config.toml
num_hidden_layers = 11
hidden_size = 192
num_attention_heads = 6
num_key_value_heads = 6
head_dim = 32
intermediate_size = 768
vocab_size = 8192
hidden_act = "gelu"
norm = "layernorm"
norm_place = "pre"
norm_eps = 1e-05
positions = "rope"
rope_theta = 10000.0
rope_fraction = 0.25
qk_norm = false
attn_scale = 0.177
bias = "all"
tie_word_embeddings = false
parallel_block = true
init = "trunc"
init_std_qkv = 0.0434
init_std_o = 0.0434
init_std_up = 0.0434
init_std_down = 0.0
optimizer = "ademamix"
learning_rate = 0.000543
beta1 = 0.9
weight_decay = 0.31
lr_head = 0.00552
warmup_steps = 242
schedule = "wsd"
decay_fraction = 0.659
decay_shape = "linear"
final_lr_fraction = 0.0
batch_tokens = 32768
max_seq_len = 1024
doc_mask = false
train_tokens = 243200000
max_steps = 7422
dataset = "wikipedia_en"
Each number is 50 + 15 x the weight over its row's rms, rounded and kept within 0 to 99. Layers, rows and columns count from 0. The size before them is the row's rms in percent of the matrix's.

# layer 2 MLP down (transposed), 768x192, rms 0.0235, rows 36-54, columns 0-191
022:63 48 67 40 31 53 82 57 27 29 47 60 65 67 51 38 70 60 52 43 61 58 69 59 59 42 33 49 51 46 63 72 26 71 40 39 63 69 37 66 52 56 46 41 49 44 43 36 16 72 54 29 57 51 37 65 94 73 09 66 49 55 26 57 39 41 28 33 64 46 54 66 50 56 36 56 60 60 50 67 57 39 50 47 47 58 40 46 67 50 53 36 45 41 61 59 52 47 70 52 39 24 71 66 45 78 51 66 48 57 54 73 36 58 34 41 25 70 72 58 57 23 54 44 37 50 44 65 31 34 44 55 52 34 38 67 25 26 51 46 34 30 16 24 49 36 79 61 19 26 56 34 54 66 72 59 42 51 73 30 51 48 58 41 34 48 55 27 29 58 48 34 52 54 30 89 51 55 66 49 55 59 26 32 64 63 67 78 45 40 41 60
115:27 72 63 51 33 54 53 40 66 72 40 22 68 88 24 63 70 63 51 58 51 56 73 45 66 51 47 42 55 43 13 42 44 26 38 48 47 68 39 56 58 44 42 58 27 54 65 21 39 43 48 52 66 57 75 39 36 48 69 47 23 44 60 29 46 54 57 59 42 44 45 21 69 47 26 43 50 32 55 58 61 47 76 74 71 40 63 47 40 48 48 53 55 38 74 47 57 40 50 61 58 51 54 36 74 24 42 44 35 31 56 42 41 50 40 71 53 79 63 85 47 52 69 28 37 63 57 73 41 34 31 36 40 29 58 47 56 57 48 56 15 60 59 47 43 32 57 54 57 31 38 36 80 46 61 46 62 48 53 18 45 49 29 25 86 48 30 53 24 35 53 44 37 74 38 58 42 48 47 49 74 65 57 71 54 85 40 38 65 52 34 78
139:41 35 50 37 21 20 54 58 67 62 63 57 60 53 22 37 41 43 77 35 41 30 29 33 74 50 52 64 59 44 41 37 24 70 50 38 66 48 59 31 47 60 76 44 57 28 46 61 45 69 60 73 33 77 47 58 65 33 37 62 49 58 42 48 71 27 48 60 67 60 32 36 49 50 49 56 46 57 42 49 55 45 61 49 65 46 72 27 54 96 78 39 34 61 62 50 56 49 68 43 37 63 52 68 31 68 54 30 67 53 66 30 41 54 42 66 67 42 47 36 60 46 53 68 66 64 49 21 70 50 37 37 71 64 65 46 63 74 76 66 33 31 42 39 49 51 64 42 28 75 48 42 58 43 23 45 80 34 54 47 52 51 66 31 58 18 12 16 39 51 41 54 46 34 65 47 86 53 40 46 60 63 23 65 62 48 44 49 23 42 42 53
079:56 64 94 51 35 60 50 50 32 28 73 29 48 80 33 48 45 47 49 70 40 49 71 69 55 50 34 44 66 51 42 51 73 40 70 50 41 55 43 60 59 70 24 56 31 55 52 65 42 77 48 39 66 64 44 09 44 66 40 71 47 66 37 53 52 66 53 31 36 71 46 37 54 84 57 58 63 44 61 56 28 20 44 06 46 58 60 59 54 33 47 54 73 36 25 51 22 58 53 51 49 50 66 78 57 53 59 56 46 41 45 65 13 41 45 76 43 48 53 64 29 51 74 43 31 38 69 68 23 43 61 12 31 48 68 60 53 55 35 66 14 42 59 41 64 42 57 63 59 45 36 33 32 90 49 55 57 38 51 42 58 73 55 50 34 40 52 45 46 42 37 39 23 35 48 57 60 65 48 56 38 59 51 40 53 40 40 41 68 70 36 59
038:77 44 56 61 66 29 62 64 89 28 45 69 45 74 55 74 49 35 49 62 15 55 60 55 38 44 42 38 62 69 41 48 38 49 82 48 58 28 33 49 70 16 51 50 43 51 28 52 72 24 56 71 62 21 50 37 34 70 64 54 51 54 31 40 57 44 42 42 17 49 39 59 55 30 61 40 62 35 62 63 51 55 59 58 47 35 66 71 48 37 55 39 61 39 66 72 19 59 50 43 47 58 55 20 65 60 65 52 58 44 48 68 34 39 51 54 62 59 13 58 32 59 34 46 77 48 47 32 47 28 53 42 55 42 25 82 71 52 24 44 57 10 51 64 41 28 32 55 55 33 68 37 50 68 29 50 74 66 45 54 68 43 43 51 36 48 44 52 61 57 50 64 35 24 57 60 68 41 57 38 41 51 54 23 60 31 55 77 50 28 63 68
119:32 43 44 60 52 44 37 36 67 44 51 36 37 51 66 41 21 31 81 48 68 65 61 46 27 46 40 76 26 20 48 59 43 53 68 51 50 34 31 82 47 59 40 44 52 35 60 60 40 73 28 33 37 38 39 68 54 48 36 53 19 29 27 70 55 11 52 70 57 48 27 66 61 61 47 47 76 39 40 29 69 65 47 34 55 73 47 32 41 64 56 72 48 49 63 71 44 56 22 66 56 62 83 69 54 43 56 54 35 55 38 36 63 29 49 28 40 28 32 74 53 57 66 29 68 46 62 75 76 84 47 68 65 49 36 44 59 57 39 43 45 56 55 44 45 41 51 49 57 49 41 35 46 59 43 52 43 38 59 26 43 49 45 51 38 70 50 42 58 74 36 38 67 65 51 56 37 79 44 61 57 65 46 73 34 25 97 41 45 77 49 57
100:76 44 68 20 55 66 52 37 57 67 49 73 53 77 30 70 78 87 42 38 42 60 43 35 44 61 53 58 35 43 41 68 29 65 48 43 13 53 72 42 66 44 56 43 46 72 38 46 26 43 56 48 63 44 56 21 54 49 43 60 57 44 35 39 76 58 39 31 51 69 44 50 49 31 65 56 16 48 52 56 60 61 52 48 52 25 65 37 50 50 59 21 77 60 48 40 42 47 64 31 70 55 41 42 47 50 61 47 43 39 57 27 46 32 52 43 66 69 61 36 28 57 40 34 54 77 21 78 22 67 66 63 55 60 57 52 71 29 34 52 19 48 33 64 43 55 38 60 53 50 54 52 55 41 42 42 81 26 58 26 35 67 31 11 73 69 46 61 45 54 66 45 55 64 45 52 63 43 59 37 43 93 40 69 48 66 28 62 58 37 31 65
098:65 57 36 58 38 60 63 57 54 50 64 56 35 61 40 75 42 44 64 67 92 52 69 56 64 52 37 38 50 55 65 43 51 53 47 54 44 36 47 29 21 56 44 67 42 57 45 53 47 39 42 49 54 47 53 78 44 32 34 36 70 63 38 41 63 55 65 54 58 43 47 68 49 13 51 35 51 62 66 56 65 62 63 62 38 47 58 28 42 52 30 42 67 69 30 40 17 36 42 55 68 53 51 75 43 67 53 54 29 56 24 12 40 63 52 81 66 48 54 55 47 61 54 28 50 51 55 30 79 49 63 21 12 62 51 52 38 53 33 51 41 52 09 04 68 51 25 42 44 46 36 68 64 04 45 60 60 39 45 77 45 87 57 51 57 39 54 22 66 57 58 60 45 35 77 46 32 56 53 67 63 53 35 35 33 53 42 60 55 57 60 68
101:51 27 54 58 38 59 47 58 46 33 49 46 57 38 32 84 56 80 36 28 45 54 57 41 58 22 43 50 32 55 52 43 57 50 67 61 40 54 55 37 55 70 43 36 45 65 23 38 45 25 55 61 69 71 51 52 78 66 35 25 78 68 45 60 40 50 41 62 70 58 62 48 41 43 65 68 38 70 35 81 48 40 33 64 62 34 35 64 49 59 36 61 63 40 33 57 71 43 43 28 71 64 82 51 23 52 30 32 51 64 41 44 40 57 37 30 24 46 65 72 70 50 35 31 64 41 38 47 51 56 34 25 31 53 81 43 68 30 51 48 55 46 50 53 27 34 62 51 47 36 54 55 85 25 52 50 54 34 38 87 55 49 52 65 56 69 47 55 38 73 75 68 28 13 56 44 48 27 55 49 49 58 51 37 76 71 26 29 65 45 36 75
113:51 58 69 35 38 73 66 52 37 45 49 51 53 51 52 26 69 43 34 43 24 60 35 67 32 81 35 42 66 45 26 46 46 28 51 69 67 51 09 71 35 58 56 41 40 36 48 39 52 43 73 39 48 39 46 46 56 69 46 16 37 30 43 74 53 66 41 35 33 56 37 57 80 72 45 57 63 69 39 69 33 36 24 49 62 58 46 42 39 44 41 50 49 55 28 65 51 56 38 68 53 45 35 60 97 31 75 63 37 55 57 78 49 44 44 59 45 53 33 74 40 73 67 28 37 48 87 77 31 58 66 29 46 56 76 36 35 47 44 49 33 58 22 67 66 65 58 55 66 69 36 43 49 61 54 42 60 31 50 19 42 22 37 44 47 44 52 61 32 44 45 72 64 68 46 75 63 57 32 43 37 32 43 40 62 70 55 52 75 44 40 43
114:78 55 55 41 61 60 55 66 88 19 54 37 72 64 39 57 56 42 52 47 70 23 58 45 63 44 32 66 55 54 46 27 33 58 34 47 32 57 49 55 59 40 26 79 37 71 68 62 49 42 29 83 66 24 67 59 28 45 60 61 52 44 33 71 46 71 32 19 46 31 57 44 31 41 61 40 25 50 59 42 56 56 46 62 62 65 66 49 24 36 62 46 41 53 44 64 60 47 83 53 58 24 84 39 49 60 54 32 56 13 17 43 38 66 29 29 26 57 57 73 40 53 60 54 41 62 62 53 44 43 48 35 36 42 73 37 71 67 80 95 62 63 53 50 43 36 31 45 65 69 58 39 39 41 51 42 47 50 32 60 40 48 36 38 60 43 45 43 60 74 47 47 62 47 43 52 59 28 52 94 40 40 51 45 44 29 47 45 37 47 62 48
055:52 29 56 70 60 61 41 40 63 62 51 47 28 41 65 59 25 36 77 65 62 46 61 44 57 37 22 31 22 66 47 46 44 71 72 57 57 32 55 31 48 48 43 60 61 58 53 57 68 34 40 43 35 65 62 49 55 51 41 34 48 27 50 62 45 42 42 45 45 35 09 66 55 80 56 74 66 58 25 27 68 18 53 61 45 59 27 56 34 83 55 62 50 67 41 61 26 53 55 66 52 76 35 85 44 39 48 64 34 38 51 62 40 49 74 47 57 51 48 68 66 36 29 49 43 43 61 29 53 77 60 57 54 72 47 38 55 77 42 47 01 83 66 52 62 40 24 54 39 48 43 39 49 27 48 55 19 40 43 32 47 48 46 37 50 75 44 70 56 50 41 54 57 75 55 31 34 39 35 58 54 50 49 74 49 48 94 50 55 57 67 65
076:56 43 57 64 55 55 65 42 69 57 66 63 31 65 58 75 51 76 52 47 50 52 44 74 26 48 25 49 44 64 30 64 26 66 63 67 39 49 47 46 61 48 42 78 30 63 36 63 19 34 53 39 72 65 52 65 22 43 64 73 55 54 29 67 39 89 48 36 45 41 53 60 65 27 58 62 44 47 51 30 38 58 65 74 65 30 43 75 49 57 34 53 57 33 53 82 37 36 43 33 35 50 60 33 44 08 74 59 49 40 39 63 53 55 59 45 55 47 58 54 36 44 48 18 56 68 50 29 56 73 64 56 50 46 39 49 86 56 54 56 55 73 36 28 42 52 21 39 46 52 39 48 74 32 55 53 29 52 45 38 46 07 47 24 43 99 45 50 73 54 36 64 39 32 60 54 49 39 35 49 58 55 40 61 49 31 61 52 42 47 36 78
091:57 31 67 46 51 41 52 61 41 31 45 55 52 30 68 28 44 58 51 23 46 84 25 56 24 69 78 82 38 62 26 72 41 47 47 51 47 38 63 62 63 64 44 49 53 31 46 81 63 53 69 58 53 67 61 48 82 35 47 46 46 62 59 53 24 27 49 56 43 30 55 56 80 52 33 51 81 61 28 50 59 33 51 45 22 54 24 58 34 73 66 45 32 68 61 62 47 84 74 41 46 27 41 62 42 45 56 55 47 50 52 58 45 68 58 30 56 60 34 55 44 42 41 58 36 53 51 56 45 46 81 70 37 39 56 40 52 36 41 62 03 45 37 60 75 46 40 24 58 45 61 61 63 05 41 45 30 26 47 41 46 39 57 59 56 38 44 64 38 55 36 78 86 62 34 50 44 35 45 61 35 50 49 44 64 43 84 58 51 62 38 51
064:52 37 58 42 30 47 24 65 71 69 44 40 54 50 70 44 43 54 46 65 38 19 38 34 70 62 40 67 35 31 60 44 58 67 62 65 68 36 52 29 76 56 26 62 62 51 71 73 53 32 51 78 57 66 55 42 65 49 66 59 52 51 68 44 61 20 57 52 68 71 41 35 56 53 36 63 65 51 52 37 55 53 51 38 34 67 45 40 44 30 53 70 60 55 40 76 28 51 48 26 52 23 27 42 69 43 59 40 49 78 45 80 87 43 47 52 65 44 59 61 49 62 46 35 70 54 49 40 46 36 54 59 42 70 60 53 35 39 49 40 00 51 47 39 42 49 62 58 61 73 35 48 44 64 38 63 45 52 45 44 56 44 15 53 47 43 61 43 60 79 46 49 56 39 42 46 49 31 93 44 32 50 51 71 41 50 44 30 31 31 66 46
037:51 56 86 59 49 33 47 71 76 51 50 48 32 24 40 36 23 66 54 46 43 46 66 32 59 48 61 17 50 52 55 68 54 35 69 44 65 55 19 63 52 54 43 70 46 69 55 32 58 56 37 46 53 76 37 21 55 61 28 69 44 64 82 46 20 65 29 71 56 56 53 38 30 51 67 51 34 32 62 49 75 40 35 57 63 46 27 60 77 35 68 45 56 48 27 46 28 32 52 67 46 64 42 32 27 36 58 49 61 69 48 39 33 33 69 52 41 42 46 68 42 39 54 63 38 38 39 48 54 38 52 43 70 45 39 38 24 63 75 34 03 48 70 47 54 54 40 49 50 57 55 38 79 59 36 41 69 34 53 48 48 62 70 69 66 41 52 36 63 44 38 73 68 34 69 39 34 59 25 62 39 75 68 44 76 60 13 50 48 65 68 50
109:17 43 32 76 63 43 57 46 44 43 37 55 45 33 68 99 55 47 74 49 54 59 25 34 55 39 74 52 33 48 41 49 71 44 62 66 56 18 69 37 41 57 55 61 57 38 56 36 18 23 35 62 33 54 44 72 39 63 36 39 65 62 54 33 80 47 50 41 67 29 64 48 42 34 50 38 57 45 58 58 62 44 52 46 53 59 16 41 59 48 30 20 44 75 38 50 53 70 43 49 48 75 66 65 43 52 44 27 51 78 66 48 48 40 35 56 35 52 53 38 49 54 54 37 76 54 52 29 63 40 40 71 74 53 50 49 47 26 63 43 00 74 43 71 49 43 47 54 43 63 38 51 65 39 30 46 66 22 74 47 45 42 59 52 54 63 69 43 77 52 68 60 61 43 61 43 35 63 53 36 38 47 66 64 57 51 49 58 60 57 52 50
090:56 57 53 49 60 44 55 80 41 65 57 40 24 34 53 78 57 40 40 54 62 57 66 43 74 55 35 49 59 50 24 44 55 47 34 40 59 44 55 51 30 46 47 57 35 41 35 25 32 51 54 74 70 46 54 28 36 57 64 98 75 60 41 61 38 47 46 33 71 72 37 58 63 52 54 35 35 47 93 51 27 77 54 30 52 39 60 61 57 46 28 18 54 34 80 43 44 41 68 49 60 34 54 49 41 33 52 47 74 53 63 46 51 53 56 32 38 62 51 62 38 61 77 37 42 37 69 33 50 62 58 49 58 16 37 45 70 73 40 52 61 59 49 52 51 71 71 60 69 55 68 22 54 78 60 61 55 61 47 46 40 39 38 37 43 63 36 28 37 37 39 39 44 60 56 58 33 38 48 35 17 84 44 26 42 57 15 19 46 72 22 71
084:67 73 09 42 49 45 39 45 53 57 48 60 42 49 49 58 30 53 52 48 70 30 78 33 68 27 80 61 16 57 73 71 82 74 53 54 57 54 37 68 42 78 43 64 41 53 56 67 64 44 49 45 15 60 51 60 68 50 47 32 41 43 74 28 27 38 76 39 34 51 52 22 38 52 62 65 44 61 66 33 66 64 41 38 49 50 19 54 37 59 69 52 48 61 59 27 31 55 57 59 39 71 58 42 45 77 42 44 48 59 44 60 43 45 34 38 39 37 58 43 60 53 26 49 32 49 32 69 70 53 28 27 31 38 41 77 48 56 68 35 05 50 64 48 72 58 48 57 68 61 56 64 49 31 53 26 35 22 58 60 83 65 68 61 45 58 38 53 64 66 59 42 38 60 59 61 36 36 47 29 66 41 36 47 42 24 53 72 32 50 55 47
# layer 2 MLP up, 768x192, rms 0.0468, rows 37-54, columns 0-191
116:51 34 52 56 63 52 42 52 53 25 42 69 25 24 68 50 62 26 36 41 49 78 40 83 38 40 48 45 41 60 62 40 41 80 68 45 78 48 70 35 18 48 43 49 63 62 39 88 57 45 48 37 21 32 51 50 51 53 22 77 78 61 45 67 57 63 37 40 55 53 56 78 30 28 48 37 33 65 41 45 39 33 34 22 26 51 28 45 51 44 37 51 38 51 25 53 50 67 46 21 45 48 44 43 37 74 42 56 68 74 40 52 58 36 48 43 52 45 42 34 81 27 36 64 65 01 50 25 50 42 69 49 68 68 42 45 47 59 43 41 66 47 57 46 48 68 44 46 54 66 63 40 43 67 42 62 48 26 42 63 57 51 55 80 53 52 67 52 85 52 50 83 53 37 53 43 65 72 58 53 43 42 42 15 55 42 57 69 50 60 47 33
140:27 54 30 42 35 30 69 57 72 67 49 38 57 65 46 42 59 46 69 28 60 37 37 30 65 26 57 43 43 31 33 52 30 66 27 43 43 46 44 63 41 71 97 57 47 25 44 62 55 55 59 48 69 73 38 52 50 47 55 46 46 49 50 54 86 05 53 79 52 34 50 56 42 51 67 82 33 17 44 36 66 36 48 38 65 57 55 32 55 62 63 47 24 79 47 69 48 46 31 50 27 52 83 51 60 54 56 38 38 84 74 43 50 38 83 59 58 43 51 39 57 35 58 70 57 56 54 53 48 50 18 25 78 63 48 58 64 61 64 55 49 62 44 32 68 38 44 35 52 78 56 56 67 50 40 51 76 62 56 39 43 54 51 34 31 35 42 26 31 48 42 76 48 47 73 23 60 75 41 57 35 50 45 60 55 32 49 32 44 41 58 52
096:26 48 23 34 75 51 45 32 51 59 39 57 52 52 61 40 48 60 39 42 57 39 45 29 46 35 42 47 34 44 46 25 46 36 43 34 60 11 92 57 41 18 68 48 71 74 50 28 29 54 54 72 26 51 42 94 52 39 67 37 75 53 51 56 68 23 61 68 70 22 58 71 65 34 47 26 21 36 66 59 35 34 34 70 31 42 34 38 32 42 59 54 41 58 48 35 74 38 49 39 40 49 29 50 44 29 58 62 48 56 46 16 57 56 46 40 54 40 70 32 61 60 39 38 66 68 66 40 84 70 29 67 58 48 43 48 36 54 45 41 70 65 73 61 47 62 48 49 45 42 65 51 67 23 39 66 59 34 20 58 63 36 52 62 42 71 62 50 66 36 44 46 45 53 51 73 42 26 46 55 61 39 71 61 50 73 50 39 59 53 61 33
049:49 30 52 37 37 74 17 46 42 43 55 30 62 28 40 45 63 62 34 40 59 47 51 70 58 41 64 41 41 44 39 46 39 41 52 39 42 97 60 52 27 57 48 49 70 51 49 64 43 66 45 59 39 53 33 64 67 42 32 52 38 61 62 76 43 37 34 64 61 54 67 56 50 59 55 64 60 53 31 44 46 40 44 36 49 46 31 68 64 42 44 44 57 60 05 33 77 42 61 58 60 61 19 49 52 30 22 48 15 52 34 31 61 59 65 47 15 47 61 47 61 29 37 55 25 48 71 53 49 39 66 45 52 42 63 00 29 45 80 36 38 95 60 46 70 59 69 52 34 32 64 63 68 36 60 38 47 33 29 47 31 63 48 37 45 63 55 41 58 35 38 46 64 60 56 57 33 54 62 33 53 51 56 89 37 60 39 31 54 53 42 42
110:58 83 39 40 64 44 63 52 24 37 49 53 60 49 22 48 66 65 22 73 39 49 55 59 82 64 48 37 67 73 44 35 54 30 33 61 46 65 68 16 31 47 75 63 52 67 28 47 47 30 60 66 50 57 45 29 38 50 62 55 81 80 60 38 32 74 41 21 50 49 79 29 54 39 47 71 25 66 60 62 54 33 71 66 54 38 45 71 47 47 46 37 70 69 41 33 53 44 52 36 35 41 30 43 38 58 21 57 71 42 48 68 32 84 43 73 41 60 75 43 35 76 53 53 32 40 57 21 48 25 51 48 53 57 47 66 46 34 38 38 46 37 62 38 41 54 64 32 55 62 54 57 48 26 54 36 59 54 61 71 54 54 59 46 70 26 62 43 50 36 46 27 37 39 65 60 67 29 69 54 56 44 55 31 65 81 33 56 37 30 37 59
108:27 56 65 51 34 33 41 64 52 44 09 46 50 10 58 44 36 43 36 74 50 64 30 83 55 51 39 46 52 48 77 26 72 47 56 40 59 35 39 67 13 69 32 41 69 42 62 72 73 56 29 68 45 46 48 66 33 61 63 50 38 43 60 61 51 74 49 56 50 37 47 35 32 38 31 36 70 40 27 49 38 39 69 54 56 68 31 66 31 54 28 60 35 41 51 52 59 51 40 56 20 56 64 38 49 49 60 43 67 58 46 51 66 77 60 52 22 38 51 52 60 61 52 49 53 15 59 36 57 50 52 45 66 37 53 34 42 54 56 25 43 62 79 54 71 54 61 42 53 41 17 34 49 60 58 40 31 71 62 52 58 32 55 65 43 36 70 72 62 35 51 53 62 27 49 54 65 85 61 54 62 33 68 22 58 57 68 35 50 56 91 18
093:50 37 89 35 72 44 49 38 51 62 28 39 50 39 65 50 77 54 55 32 23 46 44 36 41 60 64 71 44 67 48 54 07 40 62 35 56 76 37 61 60 42 68 24 47 40 53 43 48 57 54 37 48 53 67 43 54 57 76 75 51 27 59 71 66 49 44 38 28 41 40 45 43 65 39 64 45 31 38 49 43 47 34 51 49 92 42 66 62 52 54 68 28 53 76 51 76 71 57 44 56 22 62 00 60 50 54 56 52 57 72 61 48 47 39 41 32 58 76 54 59 56 41 62 56 55 54 52 20 48 23 58 80 54 43 20 57 38 58 46 42 43 72 75 39 17 71 47 42 39 70 43 41 73 49 47 39 49 39 32 42 23 52 45 51 64 41 64 26 41 51 49 50 64 21 27 45 48 44 37 30 51 64 73 68 49 71 51 45 40 58 21
103:68 36 68 50 56 54 60 68 75 36 50 43 66 43 45 29 40 17 41 70 72 54 37 37 55 64 26 53 81 23 47 39 45 24 52 62 50 51 33 42 35 35 74 46 59 43 89 66 48 70 60 27 74 31 81 38 36 10 66 56 06 48 44 61 45 57 65 51 67 32 23 48 46 62 38 47 60 27 40 34 58 53 52 48 47 55 42 72 36 49 82 49 40 60 76 60 39 57 54 47 47 43 41 38 55 39 53 55 66 52 59 55 52 53 35 57 55 50 46 47 32 63 51 68 47 54 57 55 71 37 75 60 66 50 20 43 61 63 69 34 46 63 54 53 42 50 29 57 21 69 45 65 41 39 59 04 51 55 42 33 31 62 45 34 51 40 56 46 58 37 10 60 52 62 27 54 67 53 53 21 45 47 39 48 74 48 63 44 31 35 78 43
106:50 44 34 35 57 43 33 49 37 40 46 69 66 59 35 65 40 39 51 58 70 58 37 26 59 30 61 50 35 42 64 44 45 70 49 44 41 57 95 16 71 52 28 73 57 57 72 61 51 55 52 64 39 53 44 42 49 22 57 83 64 54 42 55 52 38 68 52 64 16 43 53 26 13 63 45 08 41 49 46 39 31 58 60 48 50 37 59 67 44 45 58 51 47 50 46 52 53 39 28 23 69 67 46 30 62 30 54 47 45 48 02 46 52 60 45 55 54 87 38 43 56 26 57 70 61 34 28 66 50 56 57 66 47 48 54 58 49 70 40 44 49 63 42 35 44 53 34 17 39 54 48 56 53 02 60 66 19 56 75 71 57 46 60 63 81 40 40 86 53 37 36 45 40 54 20 52 58 66 54 72 62 44 54 57 49 58 58 47 52 66 61
120:26 56 47 59 34 38 46 39 31 71 37 41 25 38 58 46 45 61 39 66 51 78 44 56 48 66 60 26 27 44 49 49 75 45 50 66 62 41 59 32 48 73 68 21 74 30 46 46 46 62 65 36 38 68 42 35 74 52 50 62 54 47 59 47 65 37 47 80 69 67 49 69 36 63 34 51 74 35 56 63 38 49 49 17 39 26 47 37 83 38 38 66 56 57 59 37 39 54 39 50 44 81 41 62 65 32 57 80 35 57 63 52 56 43 57 80 77 52 46 48 70 35 40 49 55 59 41 54 64 64 67 61 52 63 20 46 49 37 52 12 39 64 62 60 62 59 82 72 45 36 45 54 47 54 26 71 50 40 70 28 72 53 69 79 60 54 54 59 63 29 59 54 34 48 62 35 42 72 62 12 50 70 54 49 61 53 51 58 94 51 29 35
069:63 81 45 54 52 47 35 76 45 46 50 46 64 50 29 52 77 56 28 54 36 66 35 63 50 58 79 55 55 38 36 55 54 25 43 55 41 71 37 65 43 49 53 54 14 40 50 44 38 62 61 51 67 45 52 49 52 68 47 57 58 53 53 66 59 51 54 49 42 63 76 29 28 40 12 43 38 64 89 58 40 75 40 46 51 37 68 38 56 50 44 46 49 48 63 12 68 42 44 00 42 21 50 25 41 73 56 41 65 68 48 48 58 51 25 59 57 38 70 34 36 61 68 53 38 61 47 55 42 00 51 52 47 55 60 72 35 23 49 24 54 15 40 59 44 65 66 16 57 62 51 53 37 53 49 47 60 48 31 92 57 52 49 51 64 37 49 31 26 54 47 29 47 29 46 66 37 70 59 40 52 56 48 38 56 56 42 76 52 49 35 40
096:27 77 54 17 31 34 31 69 55 43 37 43 50 32 54 57 50 63 47 44 47 45 48 71 49 40 70 45 42 18 66 45 41 55 46 19 42 46 25 41 32 56 82 16 56 46 65 35 77 50 56 41 55 40 60 62 69 59 63 60 60 50 72 26 60 27 43 64 49 31 73 42 56 49 45 70 60 50 46 69 53 35 48 21 33 35 53 60 71 38 30 49 31 65 40 31 77 55 62 71 78 47 37 38 51 89 57 41 64 77 48 35 67 50 54 52 54 60 73 39 79 51 63 52 61 44 64 72 30 40 35 54 35 49 41 50 39 40 36 37 32 75 64 57 63 31 77 31 49 50 58 30 32 46 51 27 58 42 52 61 60 72 69 75 58 56 50 52 38 51 90 22 53 48 39 40 37 55 57 46 62 57 57 55 45 59 40 85 60 41 65 23
080:51 83 31 41 63 23 60 59 25 56 38 36 40 44 32 52 65 48 38 91 49 20 46 50 68 35 34 33 61 49 62 45 55 56 46 51 50 78 48 25 50 37 44 65 34 42 42 27 68 43 51 56 50 46 65 52 40 42 67 49 41 31 58 33 60 51 43 55 52 54 17 45 32 38 49 65 31 32 76 37 46 63 50 64 89 47 69 54 78 29 53 56 63 53 34 34 45 51 42 46 65 62 77 59 19 66 25 23 38 42 42 11 54 43 30 75 33 25 63 55 48 60 38 60 59 35 62 47 45 72 25 72 40 43 41 66 63 41 53 75 44 49 61 22 52 49 44 83 34 55 31 34 45 39 26 46 63 48 54 57 78 52 51 35 35 61 62 20 53 47 70 09 49 64 47 45 64 64 72 65 50 66 36 52 36 49 49 41 49 56 43 61
063:43 43 45 71 83 54 82 60 43 36 33 59 51 80 43 55 52 40 37 39 56 56 60 55 37 57 26 00 54 49 48 46 33 41 45 25 53 54 61 88 48 43 41 48 52 61 30 30 57 83 28 39 42 60 57 59 42 39 24 36 41 64 44 16 58 72 36 48 57 50 72 24 39 45 84 18 34 45 51 39 53 53 41 54 84 51 52 46 83 64 57 46 77 71 60 61 55 61 50 65 55 73 53 38 50 47 44 44 43 55 57 13 44 44 69 39 43 51 46 49 49 20 66 62 29 55 45 68 64 79 50 39 59 43 57 44 70 64 53 61 67 92 44 46 68 55 41 71 36 27 70 40 43 65 64 40 55 70 55 45 44 56 60 56 50 26 59 43 44 36 60 71 43 53 55 54 52 53 32 56 49 59 40 18 50 42 45 58 25 38 27 65
048:50 52 17 72 47 55 46 45 30 54 67 37 63 61 38 61 86 34 61 42 53 57 21 52 48 57 49 59 49 48 36 43 68 33 53 38 45 48 55 52 27 52 64 29 54 40 36 39 35 44 58 63 67 08 46 97 38 35 68 25 75 45 40 67 82 36 74 51 41 55 52 72 61 52 47 52 59 51 56 45 42 66 50 54 48 37 69 30 61 38 34 89 43 49 73 38 82 59 45 19 37 25 46 71 70 22 38 61 39 48 50 64 58 44 42 52 53 55 42 37 68 57 57 57 53 48 85 36 62 67 28 46 46 56 59 60 39 48 49 86 64 51 51 64 61 61 40 40 59 41 51 55 32 43 64 52 30 53 64 50 58 27 48 48 45 80 57 37 40 63 39 41 33 96 38 79 51 35 61 44 55 19 36 51 37 47 69 39 28 51 42 48
137:55 57 40 72 38 32 57 76 52 60 43 42 50 37 46 67 61 56 64 51 43 76 44 39 46 29 63 52 59 49 48 38 60 42 37 67 34 35 54 51 47 53 37 73 58 53 54 31 49 22 27 47 25 61 40 63 47 47 30 33 37 51 60 58 70 29 44 49 47 38 56 73 62 29 54 48 62 49 53 28 73 44 50 62 45 33 32 24 76 32 33 52 49 83 07 64 57 38 26 67 56 66 41 55 41 45 41 41 57 79 58 56 68 25 47 53 35 37 41 20 56 47 48 35 70 49 38 30 62 53 37 80 69 70 13 35 50 25 47 53 33 37 31 70 62 64 53 47 52 58 45 50 71 78 35 45 84 32 33 82 64 72 68 60 42 70 52 45 53 21 47 74 50 58 56 47 59 83 66 49 27 57 50 51 66 32 54 72 60 48 24 48
097:49 21 50 34 47 58 29 26 47 57 32 44 50 11 47 51 57 60 55 35 65 28 44 51 35 49 54 36 75 87 35 41 43 67 36 36 09 37 50 39 31 75 40 53 57 48 55 35 16 31 41 45 58 79 25 61 47 46 58 55 72 48 49 38 45 50 54 58 51 21 37 55 74 55 65 70 47 50 53 66 57 44 29 47 39 43 69 72 53 46 58 40 46 63 73 49 54 79 38 72 56 73 74 70 68 45 31 38 53 43 42 61 38 47 69 54 63 33 12 29 69 42 56 32 65 44 74 68 63 53 21 37 58 63 56 52 27 39 44 56 43 76 50 60 69 22 51 30 58 62 34 31 57 59 38 41 32 78 40 82 71 57 77 38 54 56 46 82 56 50 67 41 70 62 50 31 34 51 63 38 54 46 48 58 56 55 39 50 63 56 45 55
084:66 39 82 76 59 49 64 44 38 40 45 38 55 53 44 62 40 27 53 38 36 59 39 60 54 90 38 55 63 41 35 66 31 22 70 51 39 63 37 42 58 43 54 16 49 49 27 58 72 63 34 36 99 56 56 44 30 53 49 66 50 60 41 83 77 48 53 57 42 65 60 88 57 60 40 29 30 69 49 56 66 28 57 73 82 51 40 55 73 49 52 41 45 46 48 54 47 35 35 59 49 45 36 56 52 24 58 29 38 63 38 71 56 51 66 79 62 44 40 46 48 43 53 47 57 46 52 20 42 72 65 47 68 70 50 49 32 57 39 54 51 33 36 53 33 48 55 47 49 40 65 51 35 35 66 95 71 60 54 15 57 60 45 34 30 51 73 43 42 52 30 35 47 44 51 41 84 53 43 66 34 53 64 41 40 65 48 65 71 38 69 27